config = dict(
    n_head=3,
    head_dim=64,
    vocab_size=2048,
    norm_eps=1e-05,
    rope_fraction=1.0,
    qk_norm=False,
    attn_scale=0.125,
    bias='none',
    tie_embeddings=False,
    parallel_block=False,
    beta1=0.95,
    lr_head=0.00582,
    decay_shape='linear',
    final_lr_fraction=0.02,
)
Each number is 500 + 40 x the weight over its row's rms, rounded and kept within 0 to 999. Layers, rows and columns count from 0. Numbers have three digits each. The size before them is the row's rms in percent of the matrix's.

# layer 2 attention query, 192x192, rms 0.0781, rows 141-191, columns 0-95
081:547514529471557486530492471534503483449424482552530502558499487511563511536500466499509498500492489503429659549507505471472511513514439459508493492459442510523540472463517473534459541422469511479531447482519501503510467443557479420505451543479501500470474553552478452470487521498454511549
076:511484488471495529478500536495463512533507463519529525574477558483568547500577458518486526436482491565509533542576485540512531539429500447501481493438477501375531461536491514488469495545486575562447464516475554553477480486443519483492485475486470522592466500497484514481524485483535489514
083:495470464541469490509475574522414413530531520487462494534457519475496476524500537452480425522472480449482466472493580428541535544548500466526533483448544475534458493480495480568593530534485512460502484477511511468516473487479502457515529496487479454575467496532489475490608535511560510520
084:515483458442512469539485566561480453508441468494470489518562536479557536496460485505486444467508526480503579480497500475447585448482446516547494563457497473526481475422536531551458545514516496532467469475488577537441496566514461532540456466540492418507488507466499474466491500496509497507
083:489528443503560501454506510563503512514464474487534441550521524472518517493560475475447461440559587562463489504498467473534547470413487504506439528385518479491420467454483467506480548461497476504436524522483480502501557543532541593562524525449518490496590497496477526572457515539473500479
086:513496515498539465559514558531482533477557477510533510415455493521476452500537488486440494530456484460532512479527522524509463492386506495529487461552538507511605502482545504497488515525516539442476540495474565532546529528468471557457499502526514453501590510485539425521436516542533480472
087:513538485484552450474486413440477451483491485488558474496460459518504570544497473474452504460454502511359501528489508533488423485557494545460513544536539555470454540498574452550628508512481518529543501572476520497471446545480479468498476548531501525519504552499499499546439539496499488461
087:501466467490540508450538499507496522456512480384455523507483501470561483515541459475579499559533489484536551468467482456454496497518496550491422452592497486473477502535501521494523493523500581505525476460547484568485462603542451525466627514514535582495501474484451541457466504474478498487
095:492414517549573542525523498584498443486539511448455517484507444515435533578539453493498534438495515519482397531526484490527555506540528518520476481520528559479520515526590477524602517484498556501511436510488444513548467503499458532559499514561475511491575535533464547474481499469512500478
088:513521456549488506520506408467562501496474509489512558499498492471513490447516426588526510518527482490479460501548507517475513493517473462476530537544558492435443492598513554438473448496513500461501528507565490602444582532503487521555463513490477409487511544429441477534549511490488471482
095:460542602462446464530427453489569492453450510476452430478546513501553496509531607529536494478513488511522514568487475446557500475549477503470537482451505470554439520519517558542503467471452469499575521564518502515543487466498507493450440564519481591509450459488447529496560510524516503488
096:468493542466502482514451521472539464470488500475479484473494456498540496561462417510455495502507599436510552531501499419489403515466515511471516478468491505551527499461445542567487580480467492541543465524435537477543450538469454429479516537508476561524544457503498463493559492510502544531
086:484514552487477534482595585521536403443452491493517465491517550511527475555582490489515462436540582449510435514460435508463456498495484525460493513545466442486551514476505501518502594409532486514501502453472536464549522461588524528518490541513476465486552499490513480533479509531428484593
106:505558495456484517494477433475511481599435451515511561482551484617545506520505427457469495516445524552463436532453453474508529521536564481470509485497508476511531497477466544492403516487471485543571454559531561486509479512510478463503517539511559524513466530633462515508532501484511532469
086:437454483465485471501479528538455490541480449373494428546511497502488464536494535507473527516532478584455522494497510507565525509520442532463490599486510455519527447520543570562534474536498520446575479406417468458551512504478463467502474466479545555484475491572520511524529454540478527528
097:416421466481512536462517528543506474477482469484510502510465489488460460486510493488470518386478576532514527483513516502548462453452563501528532485511446555526486545491475476392519523501534481521440500526475462479461514472578511482506481526528431458512531504465469566523444604521476508498
088:508526504501517467505465436537550410476509520423510395382584474427482471527508519474527457576504547542444408495445464479505508475511505518447452477511494477493458479453503462501521484475438492521561438499393486498597492486479462509474497516567582561482433487517485480495508508477449504503
087:536549521524491479509452519463522441551449472526495512482496406501519478474539614486444465510458453423488474531503498501495455532449453475531477482437495421471540512539494452510524462523459463493509482500467521442464529529506513435510461529565479460568570476529430429561431551487517549508
084:424518472525509495504539487506424543428475494502518516549458444478532571525523488497515411446484509542465551490519540553503554524489453485503493536472504551453527497465502408512527508433481549573532546512487508435550526453483530415503472488485460522570528527528551503527475503467513531440
095:449496465505529468474533489464548474423505492514498571449581475508622504487517507521530535422527492516428566505530523575466522524536505509512517481472481512458532533569555498514490475520471475443512444469517497533531517505498459429487521460480471484477458492498454439481538512483517422540
088:459572522479479511501516462408534555502512486481524516510535433457557525510528471478488469446533446518468507579574448599506547551479487569425525462515485519448546510590494582505523409443507457515552497475492500480552428459490515424391516513488507541473487467506556458501509512486545471543
097:527530464536487500480526499488448517540563529503390517544543518521505430578485455438474515403561505489513467505456528507460548502505456462565544513500505521442539512579537503465515506505469533480466494444561543569476531580540555461534474502505514499557534528486506525541534457548559548511
107:452485506536489487448501534515499481473466497471497415526490569565499440503510544467506495488470545470566513516519536419535515546458545577526548467491466533486479472444511537534493464582542475471515483517479461428500502515537524459470432566425554516542497495473527487473545523583530489587
092:484452533541505483588500587513510476492471463546574514487473508454452484487519461474483478541442538470468518543527440378502423471478536511536467518557484484615501515504467424531524427479521534469512395486464529484535503488520476484427484574482457586533506520523498513472453501561475467558
085:544462537459536514498542580480491537441487452543575466468414561538508489501528556503513519484517484501505549489573473553479616457493581535526486466529460557480480452451531491554539403488496494498485545505529471559452510491535485493476426471555486494471493540479592462459461500495471439537
082:408504484502532516445415532481533456493455483542499487446537472507534513501552554392428545520526493494478615530507455546486515522428447604473457424472463500498461510508500507541452457455487503552557486502421493475573410511519506483571468490447489536510481480478507499445499532499524500521
089:598516416568523534450569475474517484502565536508437500488476518518538458535529514474467489419543431501510498522454509553496468527467465490448530582471476440491440477531527491474522399476473470471468515441459475569558554428421473497479537462561449501516507506508555456458510493482505443477
082:511458540534473523514494494421564542534488546614522544568511488490559452441502543399541455516459475492517474463550534524494519523527438507471495421487527427510574509497502500494439478556529471496509513473483533476472535468468528468477531495461471473551465412559456445433482520447504446518
094:463507434497490452497523486441481512537484497517508467469520507552449459509488481501482452467439486454475508509494430490502561481547551535554569368495498521455491492464495499595535490488489492558503493495494542448474514472513527471530408566484496482567470534485462513521559521481603528516
083:491539493420504526501561487497487514493468543504527532515564468490522527498481481571518441509476552518511543465479535562439535511463502504469520603496484510488550470509450512467540578464497477536494562529492589515417505503422466574483504402522440515465495510493508513570494471506506528549
096:534485457547498468470478578477524508510494457552508462471485532575565439507516455508499466499538458517492482502532436483435514517456493505504503478482544461526476507569517493597525430504506524512479447440453438540604533460470499488440490482554514582500565505524503460409508476522477464505
086:576498487525532514514553443548456539474526475506398514471509499443452462470502538549470519471565494505526477440418542460506493483481466431552520503438480495515503532540458487493454520410536434513543513488554499530527603532496502505546488496560477451511552483486569475515472412492409478521
095:447454503488545474518487483532496439553447520469501451604504494494509532575509501470475487497460550496506510515519542523488504587514527499545475540461507467503520467418504489469471525530527484486498535468461613479550482469494431454427436497521573479487433532544494468495502500369489494586
088:505469524494445571447549571500534540520493500501571504516472491533562523455545494544532542464557471501480543503553459532503499501406493566481460468515506455482616493501509528518487505496494455463507404553498527510515500542478410463510454463510508516468571541543492386495445451551502439507
088:467457404544511534448480489521488565502499480522531524483559459499490435484529479476491498542523511523456469451488509543494579522538478465516547486541491446556537552531492505485526419462542496525590465459412506559504489520472490396517536427482537473500474535543518416477472538413457522531
091:494464504524487495515470518437632537612474536493529508439482553485481405430499501506558552573462481476551441472523543504485445543473519509498548469501478487445423464430477483535559449486454516536498546531461477445483508493532514486502544524523488512532525556530464459440560481511511566518
085:510534506536462477517500517519529533505528469506467514496542458483503453488416529422469568462484485529487576485549532557438474475474455483494548536441455526489470504496494487529513506506494515544495474475538438486500512469523567465523482503461512467512503465585516552509475547440501490536
074:497515574500471513484486531463513463492527452492512473496522549508494560516507498509474498511511498503466523549469499431452451507506503578506483478570539582508439479465539534581499419545498450447524513445500495473587461509511533512544484423439473570439492516510466509531573558484580431474
092:519551476436446560543453473471523510475482505538497539544624482516510497498467499519500485516484490510478508482503518519461551587538446457522540400487464493503474481591517412466510610490506523478496407498435478458491464461549543476500460551463490501520572462473440494479479563482499518492
076:567443486495527493500454440517510513552451427543433492526519554524595596531489423556440541469517523463422488571459437418434480447515490495552494435475509491497491477551579527476509483523481491491541509494503516519479510532518482575522452535432468534486529503487561555511550491488601507506
085:483540460465519457570527533469574531543495540512501492461472499520467510517495537493552494512467477452508554500555516533488548503525483512558554441570538566533550464425535527497492467537444519573493555532525492526434453515527522516484499414542527543517517540468497428542461462488506515494
098:488552437473498465485458472430462501518433507536506524500492496515431547514457507488480482527470484469500464515544478499509504566405508498525546517424462518496488500486409424497525477507531441487477496468543465439560470523501500438418464536523427563573534443497491526406569506498578490493
089:407525508510515459486465473494558561527385486517559490528535470547539503572515570575518537454495413555462503494510555589565502535477497518463478506454449478492469558540503476517489621463476519493497587493528497509493481482458540477457477547522499562463564503477497582494497478504493486519
089:536549511580542445557525447472461521476565515535483607507512429535467587482486436562525559523516441506480504457484533509459490485476487554468526541538442551465508493479468480433536512478513546504496523465459527437514501462491464506473516413543463458507536559452469551453550500436477488522
093:417457543496505505467433510461512468479470468470465515491421475558516538511443538491550476530455469507471512530595450411478513523518504558527505530505473559522551561527468447503502484506492548464396482533491485517447510548598559456592495530493511546496600515447554477480518550418479468499
093:484455516533574488533512502543554501573488503524535461472524542540558506460404564471503470525467594487519514491488510478598554500493523480402538512548504445468463531435481517492467530536542449503568520409509504472506480502483522495491474530517450491529460411508456445473532505491555483516
097:502493470493516508517494500474507480484519441583495490454564535536491507470577518427501502505552510500477527451547540513480481502436506466558490510448524477526522444504522521522470482512539424495497480414495483539393475548562479567458449443534464456476507491564483461476498505495478496550
103:528530509510586445567389432508572547468485507446482506517524493576515417502454453477448442480511490595473486508456501503447483536531521482509514522498471438493480521475506540580516467580462505525540496414488457552519454474467443479379505493468461477533460462570480506584513540570565545519
100:462555506503451517491514502500472503545508489546478542505487544616478563561472508461532424506535526519446473469553527564487512487486539540457544534526493521574502452597487532548532481477540505581528464473503536479496461496532557490542512435523528479481550514457570435454483528471463488463
090:453522490494428533541518461490487443461518483490515512487449512482574542517496587560501472455524473560420527450502559448559427428537511541461558514480549563485461440435506516461426532590474494507495499477499477466478488414545480540515435531498460574540475522508466471483526503520529514543
087:516543451507519498559559505458524481504490532566535475452495544492483549486503485486515521490479516465439456478520506580413524528504495461536534558502500513457519466546450461478521467565605446529481449524477544484556444426491461494496505490457508423530490524487486416470464512487501471400